From a checkpoint of a small transformer trained on Wikipedia.
Training: a variant of Muon for these matrices, 277M tokens.
Each number is 50 + 15 x the weight over its row's rms, rounded and kept within 0 to 99. Layers, rows and columns count from 0. The size before them is the row's rms in percent of the matrix's.

# q: layer 2 attention query, 256x256, rms 0.0379, rows 234-247, columns 0-255
# k: layer 2 attention key, 256x256, rms 0.038, rows 234-246, columns 0-255
q234 096:48 71 48 65 51 47 47 58 29 40 67 46 47 73 56 54 77 51 38 44 65 45 42 26 61 44 66 67 40 51 60 09 53 72 44 40 49 47 50 28 43 00 57 50 37 60 48 25 22 41 58 35 36 38 50 51 35 57 50 73 61 66 80 49 58 40 65 59 55 53 42 59 60 61 60 38 53 34 49 30 43 65 44 66 42 60 58 04 70 57 41 71 22 57 40 55 73 68 42 30 57 50 65 29 53 54 55 51 16 67 35 50 51 49 34 45 71 47 83 60 58 23 67 38 37 72 61 32 45 25 67 41 56 53 54 33 65 60 45 82 38 42 53 39 66 61 26 38 51 66 34 80 31 55 72 44 72 29 56 74 57 36 28 42 58 17 54 68 52 47 59 57 46 52 57 33 35 50 61 61 40 27 79 42 33 63 50 48 31 35 30 35 50 51 50 57 48 38 82 48 60 32 30 57 74 26 50 54 65 52 62 84 63 55 61 39 36 27 54 77 47 53 65 45 65 35 49 63 72 77 46 62 41 80 42 34 47 46 45 60 47 54 55 43 48 78 73 35 54 48 47 26 34 69 52 34
k234 094:53 72 33 39 56 47 30 53 47 48 43 37 31 40 73 31 51 56 68 45 65 62 82 54 60 51 72 78 34 49 58 54 29 64 68 47 62 55 56 49 78 25 40 30 61 48 57 41 95 42 09 58 45 59 47 61 64 66 27 49 44 59 38 33 30 54 61 45 49 40 40 48 65 48 34 46 56 68 48 34 45 46 69 42 63 37 42 44 37 53 35 45 44 59 64 48 45 24 26 31 78 70 99 25 62 47 49 67 39 62 73 61 41 36 61 57 48 48 49 52 81 23 54 44 45 40 79 81 37 48 60 49 38 45 56 37 56 68 32 53 19 32 56 47 85 68 57 73 48 43 52 58 58 47 57 59 47 40 57 54 18 64 56 50 23 33 25 39 75 47 66 61 36 52 58 32 34 29 60 39 69 50 81 36 49 35 41 20 67 71 57 55 61 60 70 34 46 49 85 68 51 32 52 57 50 52 41 65 29 64 29 51 81 27 61 86 65 37 50 36 38 37 33 38 42 34 66 52 48 42 49 60 70 58 57 36 35 60 44 54 23 39 70 46 49 43 35 38 63 52 45 52 29 35 62 41
q235 103:38 29 47 79 23 42 66 51 43 30 86 32 45 38 41 38 51 54 18 38 44 70 61 27 46 36 56 28 61 26 34 42 35 68 29 55 63 59 42 49 53 40 40 45 66 29 81 83 47 48 34 37 32 28 50 41 45 69 57 77 51 16 47 75 70 40 46 75 40 55 50 39 63 55 70 40 42 64 51 61 81 58 54 63 35 57 38 31 87 51 66 44 48 45 47 47 78 47 42 43 49 31 12 50 77 76 46 74 39 29 26 61 49 64 34 38 63 49 60 46 37 40 78 54 72 71 55 48 53 33 34 46 61 58 57 29 63 61 30 62 50 44 58 62 38 47 67 63 32 65 66 47 59 63 61 65 57 53 53 51 52 49 45 44 55 52 41 24 42 47 28 70 70 30 37 67 50 52 59 23 35 31 63 46 46 54 16 49 49 55 33 57 02 31 58 33 68 55 59 43 43 58 70 29 69 53 52 46 66 57 63 53 52 63 67 47 52 37 56 46 43 40 78 31 37 58 23 22 51 53 56 34 65 49 78 38 39 64 55 48 64 56 88 49 63 37 66 36 48 46 54 71 34 56 42 62
k235 101:67 57 56 40 49 33 51 65 55 43 23 38 85 24 61 29 48 37 47 43 57 55 58 64 61 39 79 64 58 50 45 55 58 43 44 62 52 47 57 52 22 29 59 40 48 80 77 59 65 36 60 56 48 57 45 30 59 57 43 54 54 45 61 57 30 43 43 73 40 49 77 57 52 35 57 74 44 48 26 63 75 62 45 64 39 43 32 48 66 73 60 35 87 68 01 45 33 29 45 31 62 66 42 65 23 56 60 61 46 59 59 72 50 37 63 53 73 33 53 51 33 38 51 54 76 34 71 48 35 44 53 64 65 35 40 57 61 64 72 56 29 34 51 51 64 27 54 84 16 42 45 60 32 66 41 70 57 65 52 21 29 81 66 41 41 44 53 32 47 48 37 55 51 51 55 43 59 47 43 24 67 38 92 44 40 48 47 36 42 32 40 50 45 83 15 74 67 54 36 43 31 47 54 52 43 25 83 40 56 36 52 43 51 57 57 24 68 33 63 30 39 51 76 51 68 49 68 32 50 63 36 46 06 54 40 52 38 75 45 31 48 54 49 37 56 71 55 58 64 45 63 56 30 36 47 65
q236 100:58 56 46 35 49 47 37 56 35 56 97 49 48 47 28 46 31 44 41 51 63 49 68 43 31 68 50 33 69 69 62 43 82 79 54 59 53 26 46 40 71 45 44 48 29 36 66 63 55 89 43 31 52 60 69 39 56 39 73 66 66 20 58 13 59 44 68 63 69 58 47 13 50 58 49 46 49 60 41 45 79 37 43 47 23 32 51 29 71 47 43 52 48 72 69 39 13 48 47 36 68 58 39 39 26 46 47 76 58 42 43 31 48 52 50 46 47 32 51 73 62 58 56 79 66 48 77 69 51 15 46 63 62 41 63 21 67 48 34 42 46 63 64 57 57 54 43 61 55 54 43 50 38 56 49 73 61 41 41 39 35 37 50 47 67 54 60 50 55 40 54 58 51 61 56 73 15 33 64 62 25 34 64 72 41 46 56 24 74 54 58 54 75 71 64 60 41 73 48 42 52 43 58 47 55 53 56 69 31 59 17 52 60 44 48 66 19 68 42 45 46 32 30 59 75 37 58 49 26 52 47 40 62 50 28 37 11 66 63 10 46 46 56 47 46 78 47 51 26 44 70 56 57 50 35 54
k236 100:26 47 57 54 52 39 59 44 55 54 31 43 41 28 53 50 51 90 62 28 64 37 51 41 53 39 63 76 54 78 56 54 64 48 40 49 49 13 29 37 40 41 67 40 32 46 39 64 45 67 47 61 99 46 46 54 23 45 31 46 49 33 45 43 35 64 31 43 42 42 51 64 67 28 42 56 47 59 44 57 37 29 37 70 30 46 54 57 49 52 70 53 64 16 41 52 46 40 52 47 65 37 53 40 33 37 48 49 43 49 84 44 55 45 66 29 70 28 38 35 39 36 49 29 64 39 32 41 48 54 43 55 34 27 48 49 76 34 49 66 73 62 41 18 55 55 52 53 27 31 42 40 48 73 78 49 50 52 60 48 24 50 47 73 48 57 71 40 72 74 51 55 73 34 21 54 39 55 53 84 55 23 63 37 58 67 37 48 32 55 36 60 47 43 46 63 50 65 67 66 16 60 41 55 65 43 64 42 53 19 40 57 44 53 48 66 55 79 27 46 55 32 93 51 77 80 81 47 85 28 61 59 72 75 42 51 62 42 41 84 32 64 39 53 55 66 66 57 64 53 39 45 58 56 46 55
q237 109:52 62 68 37 64 62 38 44 36 42 55 96 66 15 76 33 38 20 38 48 62 57 43 57 41 54 45 39 71 66 49 47 55 53 53 48 49 28 69 47 27 63 58 38 35 34 61 42 60 71 66 40 49 36 57 59 61 25 39 53 80 60 45 52 81 25 65 84 46 46 48 44 28 82 44 64 50 47 65 60 54 80 29 54 45 80 43 57 43 43 45 38 54 19 41 49 34 38 45 69 32 25 70 29 50 38 58 51 49 40 42 47 36 55 35 32 82 52 29 46 68 36 39 36 35 40 65 41 47 32 45 38 66 61 56 74 37 56 70 54 36 53 47 30 78 47 53 69 52 55 29 36 36 55 54 54 53 38 36 48 67 37 63 50 55 63 66 50 33 70 50 31 05 55 68 41 53 52 36 50 78 61 53 43 38 45 52 37 71 73 32 43 41 38 60 73 55 58 66 28 31 76 37 35 54 65 52 47 42 56 78 48 78 47 49 62 26 40 29 48 32 24 42 49 67 80 65 48 62 29 58 29 51 60 20 72 42 58 44 30 50 55 40 81 53 70 60 57 72 63 67 36 59 39 69 44
k237 103:43 44 71 37 26 61 37 63 54 38 73 54 39 19 59 39 65 43 55 56 74 31 25 55 53 65 52 51 58 48 52 50 65 36 41 52 70 73 42 35 67 57 60 63 79 62 45 35 48 40 36 36 68 80 40 32 85 52 52 36 40 55 43 37 45 52 73 47 24 33 72 66 68 49 63 62 69 53 46 45 56 49 35 43 59 28 50 35 44 61 30 56 31 17 61 47 82 35 57 51 73 29 30 41 37 65 56 58 25 32 72 25 72 59 59 63 49 46 77 37 17 23 55 25 28 34 66 73 53 59 17 81 65 28 45 35 47 56 45 78 65 41 79 43 63 53 34 22 50 40 42 52 55 40 49 62 52 45 39 57 56 68 38 85 54 53 44 38 66 44 53 45 51 66 58 62 54 37 52 65 34 64 70 49 50 53 35 60 57 31 56 48 66 53 47 58 40 41 40 44 29 62 41 41 42 67 42 51 19 29 50 16 58 49 51 52 40 38 53 50 27 27 66 47 31 33 83 73 35 53 49 41 46 24 42 74 26 50 82 59 60 36 75 45 51 71 55 57 54 52 67 37 64 46 75 72
q238 098:49 31 36 44 48 51 61 69 51 49 13 42 35 72 31 52 61 51 52 56 40 43 56 66 66 24 61 59 45 42 50 44 30 61 51 24 54 43 37 55 38 40 42 43 30 54 53 39 51 71 39 51 63 65 69 84 62 27 74 42 39 56 67 29 37 65 67 63 50 55 76 26 57 11 64 69 42 53 52 39 57 52 55 52 33 67 16 55 56 54 55 40 60 74 07 60 40 58 37 48 56 31 52 33 56 50 54 62 61 38 55 37 39 42 27 26 48 51 81 38 45 76 78 53 49 50 61 51 71 35 59 56 70 38 49 49 73 52 44 57 96 50 55 31 61 45 64 19 68 48 61 76 45 40 29 31 24 62 50 52 26 15 39 47 57 39 39 51 63 71 51 39 57 70 52 63 39 58 39 55 54 65 51 36 69 27 67 68 72 44 48 64 59 46 38 20 52 59 31 46 32 39 54 58 84 59 46 43 70 77 32 62 51 43 37 53 32 60 45 73 56 41 70 78 29 56 65 68 75 59 41 22 44 44 40 60 45 30 74 46 34 58 41 35 63 69 22 69 46 62 67 52 42 48 25 34
k238 100:41 54 36 26 33 37 62 77 45 52 62 46 53 50 17 69 36 54 36 47 33 38 48 49 56 59 62 57 52 39 77 35 47 66 44 45 33 34 29 63 64 26 44 47 36 16 45 66 43 39 37 59 38 19 45 81 61 37 41 46 27 43 57 70 55 42 65 51 60 49 47 57 51 46 32 52 81 33 60 59 33 59 38 41 51 37 65 68 44 44 34 43 51 38 55 29 29 34 54 63 50 63 40 64 39 39 66 53 00 14 76 44 56 41 49 59 43 71 47 33 44 47 50 33 68 59 60 73 48 51 53 44 59 27 61 67 69 57 47 35 54 34 26 47 53 55 65 44 44 48 54 62 62 65 50 41 58 56 31 55 95 68 41 55 34 63 46 70 54 47 69 56 25 40 14 46 38 61 65 62 41 53 51 29 43 61 61 54 42 79 44 47 59 67 56 64 34 52 60 67 32 54 53 39 40 55 38 51 77 43 51 98 58 52 61 67 42 39 73 53 53 32 39 52 30 35 55 31 78 36 34 84 49 58 48 91 94 42 57 24 60 45 38 70 66 46 73 67 33 29 48 67 56 34 39 60
q239 101:78 59 65 60 37 48 55 61 29 42 62 48 23 48 59 56 54 50 39 64 60 40 10 32 19 23 32 72 40 42 33 18 53 36 43 41 72 59 56 47 54 56 49 60 51 78 59 57 68 32 24 68 61 42 56 36 48 48 48 43 64 64 62 77 35 78 55 48 40 90 54 66 24 58 36 22 42 40 48 50 28 49 38 25 57 52 57 23 25 43 82 25 40 61 42 41 61 54 57 35 40 25 40 41 61 70 78 62 58 47 51 37 29 51 57 47 30 79 89 61 60 52 50 57 65 39 47 43 44 84 55 76 40 46 25 35 36 66 61 65 55 57 32 38 64 61 41 69 44 42 38 69 53 51 67 55 43 64 35 45 69 67 52 29 41 37 61 30 57 50 59 48 45 20 45 21 67 33 45 52 29 47 65 57 61 31 24 63 55 42 62 35 32 73 70 45 37 64 61 59 63 51 45 58 56 57 52 38 42 56 61 59 73 64 49 46 61 40 25 68 48 51 64 31 34 49 30 63 53 38 52 49 37 52 65 26 36 28 68 69 52 67 67 63 63 52 76 36 55 37 80 63 44 41 16 54
k239 102:67 40 63 50 56 58 32 34 29 61 59 53 53 34 61 33 34 07 31 45 36 38 38 72 24 33 57 60 17 43 51 48 61 40 52 68 50 34 70 57 59 80 56 41 42 51 83 22 50 43 27 27 24 40 42 57 62 65 49 68 76 45 54 40 26 40 60 40 52 52 25 58 64 39 37 43 36 42 33 09 48 40 59 64 65 72 56 29 34 34 69 42 44 62 52 46 27 66 51 56 59 57 46 50 39 59 74 47 41 44 28 42 50 37 44 61 74 37 28 48 72 36 35 49 37 42 63 38 36 49 57 56 45 39 61 61 37 65 61 63 62 52 28 41 49 24 55 32 67 80 82 60 57 54 48 42 66 71 58 67 47 57 63 43 65 52 24 25 26 43 51 38 48 66 52 60 83 47 50 58 43 53 73 75 45 16 29 57 66 39 88 41 37 69 74 76 78 49 53 62 62 36 64 25 34 38 64 50 48 63 41 65 55 27 59 61 51 30 52 58 82 46 50 45 66 50 68 51 51 31 65 75 75 47 58 36 82 69 50 34 27 58 39 29 63 59 51 32 46 57 42 52 50 41 67 63
q240 094:50 77 41 38 29 74 59 48 44 29 67 50 47 28 32 33 56 76 34 54 42 55 55 80 56 50 59 47 41 47 50 28 63 20 62 66 46 76 55 51 64 16 50 31 54 65 43 75 30 54 42 46 33 44 63 80 29 73 27 37 38 74 61 45 52 53 70 48 46 46 39 44 54 51 66 72 52 51 77 27 35 35 41 55 48 32 36 64 40 63 44 35 71 53 71 52 35 44 34 66 76 41 64 35 43 44 67 42 32 53 74 44 42 52 45 46 52 80 55 65 53 34 34 64 42 67 62 67 49 43 55 43 27 61 51 34 27 46 64 37 48 58 66 71 52 67 24 28 79 54 52 72 48 45 41 67 53 55 31 82 50 45 53 41 38 48 35 61 42 58 53 50 46 57 46 53 49 52 53 41 62 48 22 52 74 51 71 54 03 57 46 70 65 49 47 56 26 50 44 75 63 29 40 37 58 37 57 57 54 54 44 20 17 32 76 49 73 37 24 60 63 48 31 46 34 42 49 54 16 09 37 59 60 32 37 60 68 30 45 30 45 83 55 64 53 72 88 53 50 67 48 49 63 51 59 29
k240 098:58 53 55 53 33 39 35 68 51 30 18 37 44 60 57 48 59 48 48 47 56 61 46 39 34 29 63 42 27 43 70 52 57 66 28 27 79 68 65 38 35 30 62 68 78 44 48 60 33 44 53 55 65 26 60 58 54 27 57 58 46 29 60 65 20 64 40 53 44 64 40 68 30 66 68 54 62 51 09 38 57 29 48 35 45 51 33 52 49 17 30 50 58 58 58 43 74 75 70 50 40 57 53 21 59 19 27 62 67 55 46 49 61 67 38 85 68 46 44 29 59 39 46 44 66 56 35 40 44 50 36 49 56 57 44 70 41 35 59 51 61 80 34 33 60 46 64 52 69 52 45 49 53 31 66 44 67 19 62 48 51 48 38 85 46 66 48 20 37 51 79 48 20 52 51 55 57 88 45 55 42 56 38 23 60 55 29 50 50 72 39 57 62 65 42 60 51 51 35 45 43 14 48 32 54 53 29 60 38 56 25 56 70 45 49 35 58 48 67 34 52 26 45 79 82 39 50 96 31 70 49 50 63 59 59 52 55 57 65 63 50 65 65 61 66 56 33 27 51 37 67 72 60 43 31 26
q241 103:30 35 59 34 34 56 43 56 43 32 45 51 46 70 55 22 31 36 68 83 50 47 58 63 63 59 52 44 18 37 47 58 37 52 51 66 46 55 26 67 12 52 61 50 77 62 67 66 73 45 35 70 31 35 61 35 72 47 64 56 49 52 69 38 47 75 43 54 41 34 45 38 37 53 42 37 55 42 57 58 45 23 42 59 66 90 41 50 68 35 43 69 49 61 43 27 21 60 63 34 49 53 42 61 30 20 56 33 64 69 46 27 34 49 42 54 51 24 42 52 64 37 31 62 38 35 49 73 67 29 60 56 72 27 48 49 40 40 48 45 34 50 45 42 45 34 48 59 26 50 51 43 42 67 26 51 71 47 63 52 84 68 21 53 46 51 54 38 46 55 52 65 57 62 42 52 41 70 53 56 68 60 86 33 42 50 32 54 46 86 60 77 63 51 29 42 37 68 54 35 75 27 39 39 68 49 64 81 60 84 42 45 46 45 15 38 44 60 37 81 49 41 79 10 26 31 72 49 62 60 57 45 54 44 65 63 63 71 60 31 63 51 38 50 43 58 59 44 63 28 30 56 57 49 72 65
k241 103:51 42 33 33 24 47 52 31 37 46 85 70 66 50 39 16 53 49 53 37 54 51 49 46 55 36 60 34 47 49 47 39 65 65 67 40 76 46 17 59 70 05 81 24 47 21 42 43 59 42 42 50 59 70 46 90 55 60 32 55 35 46 61 51 74 41 37 40 40 45 47 50 42 80 48 61 57 45 79 45 34 64 46 29 64 56 53 33 46 61 44 55 56 40 65 45 46 47 24 26 31 48 47 52 48 79 40 60 44 42 68 63 64 59 82 22 41 34 31 59 49 54 51 54 27 54 56 16 42 37 77 79 66 35 39 16 38 64 64 56 60 68 38 55 61 52 37 66 47 64 56 51 76 93 43 43 30 63 35 26 59 50 41 58 51 32 72 39 42 45 58 58 58 39 60 47 65 75 71 54 40 57 42 38 58 52 65 31 36 54 38 46 37 48 25 58 42 50 32 43 30 48 61 63 26 48 45 32 57 63 54 73 57 57 58 30 54 60 51 54 65 71 57 62 52 63 44 60 68 35 38 45 51 54 58 78 30 66 54 69 20 26 44 72 32 84 36 47 69 57 46 34 32 42 81 46
q242 104:88 56 46 47 45 44 43 42 38 54 76 24 50 53 49 65 56 57 45 22 37 58 37 45 71 35 74 56 48 38 37 29 53 43 49 26 14 64 21 46 55 82 66 61 65 58 64 59 83 89 60 57 37 43 65 44 25 64 44 49 55 68 62 42 66 72 33 51 57 78 34 54 54 44 65 26 36 59 48 44 67 40 76 54 39 51 34 46 68 63 40 33 48 47 52 23 57 39 51 86 47 17 50 49 35 78 55 57 68 76 36 60 69 45 75 86 56 60 41 71 52 54 26 42 45 45 48 52 42 48 64 69 49 31 34 32 49 22 55 69 45 72 67 59 44 45 57 52 57 32 59 48 61 76 58 46 32 46 45 49 54 49 36 36 56 16 50 22 51 71 58 28 57 35 13 33 41 24 68 36 63 62 73 66 54 39 52 45 47 56 51 45 64 54 55 45 17 14 53 28 53 22 39 47 69 36 44 59 48 67 46 34 53 76 34 20 55 66 55 46 52 49 52 70 38 52 48 59 46 42 50 43 32 58 45 54 34 42 72 38 43 14 63 54 48 61 53 68 58 54 47 26 41 47 73 56
k242 103:57 47 40 55 17 54 38 63 19 55 27 33 63 55 52 66 41 42 54 50 53 30 36 70 54 59 88 55 44 49 62 50 49 33 58 57 59 57 48 36 44 61 66 61 32 57 54 46 60 44 46 40 43 69 49 52 60 53 50 70 61 57 46 48 67 62 21 44 46 62 58 47 71 54 51 34 24 57 33 46 58 37 44 47 73 57 54 41 39 19 94 82 47 15 29 35 23 10 54 56 40 54 27 28 43 67 15 11 46 49 56 57 42 55 59 52 49 47 51 42 48 74 48 35 39 87 66 53 70 40 53 69 59 67 49 64 38 93 52 69 64 44 43 39 56 83 56 74 48 40 47 54 52 48 63 50 15 57 31 61 46 43 33 47 51 83 27 24 54 78 89 42 49 52 62 43 55 66 61 28 69 52 53 21 53 26 38 54 47 77 47 64 44 28 67 64 65 68 45 72 73 40 50 45 35 35 50 63 51 36 48 75 56 51 35 14 45 56 38 54 43 54 68 37 40 38 52 50 35 66 34 56 48 64 62 55 30 74 57 41 41 50 36 54 55 36 59 55 59 68 55 51 51 36 21 56
q243 091:44 67 73 40 57 81 30 45 69 22 50 39 35 78 50 48 24 63 55 62 47 45 18 35 43 57 61 48 61 76 49 49 54 51 30 62 38 18 65 47 66 71 32 31 51 75 29 39 49 22 59 51 48 55 64 55 33 64 64 62 66 62 40 40 15 58 35 88 49 50 50 49 42 70 27 31 52 53 41 52 25 49 25 62 27 56 21 61 37 59 56 16 52 77 34 72 43 57 51 69 41 37 61 35 42 20 56 60 62 46 10 67 49 37 63 57 62 64 22 46 52 72 49 68 70 26 56 48 30 53 46 35 62 34 65 54 48 29 59 61 63 45 72 58 70 28 51 60 70 77 73 72 80 50 58 56 24 74 41 37 71 46 61 52 65 44 41 59 38 42 39 65 62 25 45 36 46 39 69 65 40 56 12 59 60 30 62 46 42 52 48 57 42 30 54 51 50 60 65 46 68 58 49 30 45 29 53 39 30 72 70 55 51 53 52 41 38 49 21 67 55 49 51 48 51 62 68 27 37 42 47 41 50 60 35 41 48 50 57 23 42 80 43 65 57 58 41 32 49 76 61 59 51 65 38 69
k243 095:34 54 57 60 32 61 41 52 36 49 50 64 63 67 13 56 46 34 44 60 58 57 48 63 36 39 35 43 34 56 56 63 58 15 45 36 35 42 44 34 23 54 66 65 34 56 53 60 58 42 29 50 56 13 46 38 52 59 67 58 64 34 90 58 46 55 49 33 58 57 52 61 43 52 38 42 30 46 61 49 61 41 45 34 42 63 41 24 59 37 56 37 32 59 67 58 51 50 53 24 47 57 46 41 83 13 44 60 55 45 67 54 70 42 65 77 61 51 66 58 74 42 69 16 22 49 40 70 44 55 89 61 53 18 60 59 65 49 43 69 67 59 57 44 59 32 65 36 73 32 39 49 53 66 26 61 34 26 19 56 49 66 66 35 87 72 45 48 78 43 38 72 44 79 40 67 10 52 47 62 41 32 43 18 75 53 61 54 43 67 43 33 26 75 73 69 55 42 39 39 27 53 49 64 58 68 46 44 42 44 50 36 43 88 49 64 34 43 36 70 42 35 57 64 55 38 65 53 75 59 29 30 66 47 58 43 69 50 58 33 66 54 46 43 63 37 31 35 53 45 39 43 74 53 56 71
q244 098:37 52 53 65 38 37 37 69 51 49 54 03 41 66 38 32 58 32 72 67 67 37 62 11 36 62 23 43 43 20 24 58 47 13 28 33 40 46 32 77 64 58 72 48 52 53 62 47 99 48 42 37 44 35 62 65 32 45 30 51 63 41 50 66 46 48 50 46 41 43 54 49 65 49 41 66 32 48 54 43 21 59 52 48 39 29 43 50 40 62 68 19 45 66 43 36 40 38 28 56 59 47 63 50 39 75 33 54 20 65 39 50 62 47 58 21 49 49 50 50 56 55 65 40 57 40 29 45 40 98 56 14 35 68 77 20 42 52 40 65 26 68 38 60 60 51 43 61 61 45 69 45 33 63 52 36 63 63 43 35 68 65 76 56 85 60 37 72 41 58 44 64 66 43 47 58 61 61 55 65 64 65 76 49 51 61 41 45 51 56 39 46 60 39 50 63 64 72 72 54 42 45 58 56 60 71 46 78 58 40 52 28 65 46 66 39 24 47 63 51 54 45 78 46 49 39 43 69 62 44 66 49 38 27 65 54 57 49 35 60 77 46 52 38 51 47 39 46 17 63 44 29 74 74 40 48
k244 095:49 70 60 52 62 60 35 72 64 23 51 38 48 39 62 42 52 69 33 59 52 50 34 56 45 00 63 48 42 40 47 44 39 40 37 55 26 45 38 42 27 48 47 77 69 58 14 43 57 65 48 58 37 53 55 68 71 35 48 84 49 21 41 39 58 70 48 38 53 65 43 38 43 75 39 46 35 76 48 55 44 76 41 45 52 65 73 28 43 59 33 54 55 63 36 77 47 45 59 59 42 69 53 60 62 32 33 44 35 55 19 42 66 28 56 62 53 58 54 37 61 48 45 58 58 45 15 34 28 64 61 17 80 59 41 65 43 58 39 80 44 41 67 48 67 61 44 39 56 61 48 33 47 34 56 48 21 44 42 31 57 35 34 14 63 63 26 39 22 58 65 62 37 55 47 67 45 31 70 70 58 39 49 80 56 46 50 57 60 52 69 41 29 37 50 74 40 63 48 55 50 62 33 53 34 60 94 51 35 51 79 63 52 57 93 43 78 43 58 40 63 59 52 56 68 75 49 42 33 32 47 50 41 28 43 44 61 41 59 57 28 53 57 46 33 83 79 68 33 65 33 41 43 40 56 40
q245 101:42 28 76 38 46 54 29 62 41 35 59 45 54 66 46 46 41 49 65 58 60 71 30 35 26 71 38 62 70 54 36 74 71 54 54 44 61 32 39 64 27 35 20 54 30 47 72 52 66 61 31 30 58 45 61 67 41 28 35 66 64 44 45 26 29 64 33 39 58 62 34 55 59 45 66 38 47 58 32 44 43 54 74 70 51 62 26 40 60 89 63 29 19 36 30 69 59 31 67 36 37 26 66 44 31 55 45 53 49 24 40 56 49 64 50 40 49 36 50 73 43 56 67 54 78 50 42 29 61 46 51 63 84 42 30 31 87 63 56 21 63 50 53 26 70 62 67 30 37 54 51 77 46 61 42 59 53 78 44 33 27 50 58 40 71 55 43 60 59 71 49 39 46 72 57 61 48 45 18 64 48 58 47 79 61 42 25 24 43 68 71 42 51 72 49 66 37 69 52 64 51 75 60 49 51 30 34 39 70 55 62 36 63 35 48 62 26 60 78 35 52 81 33 47 33 30 45 57 58 41 64 37 53 65 47 65 37 41 43 68 64 61 44 68 38 47 40 42 24 50 35 83 36 42 58 38
k245 096:32 53 58 50 36 55 59 52 45 67 38 50 24 46 40 41 60 31 73 45 51 64 53 46 61 43 45 44 65 57 48 62 68 45 18 45 42 42 13 38 43 47 65 42 35 62 67 43 59 32 48 91 42 36 46 68 54 32 39 38 68 23 56 47 29 49 78 51 38 65 60 58 47 39 44 49 58 40 84 62 60 49 51 52 73 20 93 34 51 27 60 42 37 27 72 34 48 44 61 58 53 59 52 73 66 55 56 46 27 29 61 28 44 63 29 55 51 28 20 45 49 33 65 77 45 48 75 45 35 68 60 47 43 45 24 55 47 59 64 71 43 64 53 35 59 53 54 47 66 23 82 48 58 37 46 56 25 63 75 53 56 47 57 50 44 66 56 56 49 44 57 03 53 54 55 70 31 47 57 49 25 00 72 80 53 65 61 66 60 38 45 44 47 70 57 44 50 49 59 70 09 65 53 59 62 44 78 59 62 42 48 45 65 58 83 67 52 52 50 55 59 41 55 27 43 53 74 20 53 40 36 58 65 49 50 66 35 41 25 39 65 55 41 48 41 48 51 47 09 74 36 55 54 46 35 56
q246 096:62 26 52 51 49 62 79 33 39 68 47 34 46 48 68 49 59 58 60 44 41 47 28 63 63 62 46 31 63 41 41 37 41 27 54 39 39 44 14 47 69 33 53 65 53 45 64 42 69 73 47 51 55 45 93 33 40 34 49 82 33 32 34 45 57 70 44 69 63 37 42 28 79 66 51 50 85 47 41 15 49 80 53 44 64 54 39 38 38 40 46 60 70 67 52 40 39 57 37 52 73 44 76 55 37 33 09 66 67 24 43 32 20 66 68 51 60 70 29 58 41 50 25 44 61 36 33 67 62 34 62 37 58 76 50 61 58 60 46 46 31 46 67 31 63 54 60 62 52 33 49 69 41 62 39 49 83 63 48 55 54 53 38 63 34 50 21 55 79 28 72 41 48 51 53 34 55 50 45 43 47 39 60 23 36 36 59 52 27 56 31 66 41 51 34 44 48 34 68 55 63 39 46 48 63 54 53 16 48 28 66 63 63 51 69 34 84 55 52 80 62 60 60 53 63 43 48 50 48 52 43 25 47 40 21 47 38 53 59 67 27 35 54 64 71 52 32 68 82 69 64 23 35 63 66 39
k246 101:84 41 48 27 56 49 61 80 55 48 27 52 57 71 68 62 80 35 40 52 45 68 44 54 28 60 62 56 18 42 83 56 63 53 82 34 56 71 57 54 63 63 38 45 20 55 42 45 67 40 22 62 81 42 71 40 41 52 55 29 35 53 52 52 51 57 36 61 53 74 54 46 37 67 62 41 57 39 66 46 45 49 41 20 42 27 31 42 71 53 52 58 63 31 45 59 38 33 47 59 65 54 57 47 50 38 42 55 57 72 69 44 73 59 39 68 65 44 46 47 35 71 56 48 51 54 56 80 71 68 59 56 49 36 63 31 40 59 37 70 50 44 51 57 53 60 41 44 60 28 76 61 46 70 78 35 24 41 63 10 86 42 43 59 47 44 42 51 58 71 49 60 37 39 69 31 60 55 32 35 46 52 87 57 46 45 52 24 35 58 60 40 24 36 43 66 49 41 32 61 38 48 53 38 35 25 45 62 64 52 33 50 36 41 39 25 50 50 36 52 38 22 32 73 39 43 35 80 44 32 39 57 18 59 80 37 74 39 43 66 09 37 59 25 43 41 67 70 28 75 43 52 42 75 45 40
q247 097:51 23 73 70 72 53 48 60 24 63 80 34 28 75 59 51 64 59 33 62 33 34 57 20 60 73 49 60 78 64 47 49 76 55 58 70 34 41 47 39 59 34 27 68 15 15 53 42 38 59 55 54 19 55 48 31 44 53 49 56 39 82 55 72 58 53 56 46 66 56 43 55 37 69 35 49 60 41 32 74 64 29 70 66 53 28 71 67 36 38 46 24 73 60 39 39 63 75 19 40 40 89 38 64 45 56 54 41 53 60 38 26 36 45 40 60 54 53 51 26 59 61 54 43 43 27 86 36 45 52 38 46 85 61 45 36 53 67 82 42 33 50 50 31 39 37 53 55 58 39 54 62 54 29 39 35 40 50 38 47 64 27 45 37 64 66 27 52 39 33 59 58 47 54 35 80 39 23 45 39 48 51 54 56 39 61 56 49 53 48 27 79 52 38 62 30 69 33 68 45 43 33 46 43 57 54 27 62 53 60 31 44 35 48 68 46 65 60 55 61 42 47 49 44 44 65 47 48 58 77 68 15 57 40 28 54 50 53 59 65 65 83 23 58 51 35 79 46 77 51 39 38 46 66 35 53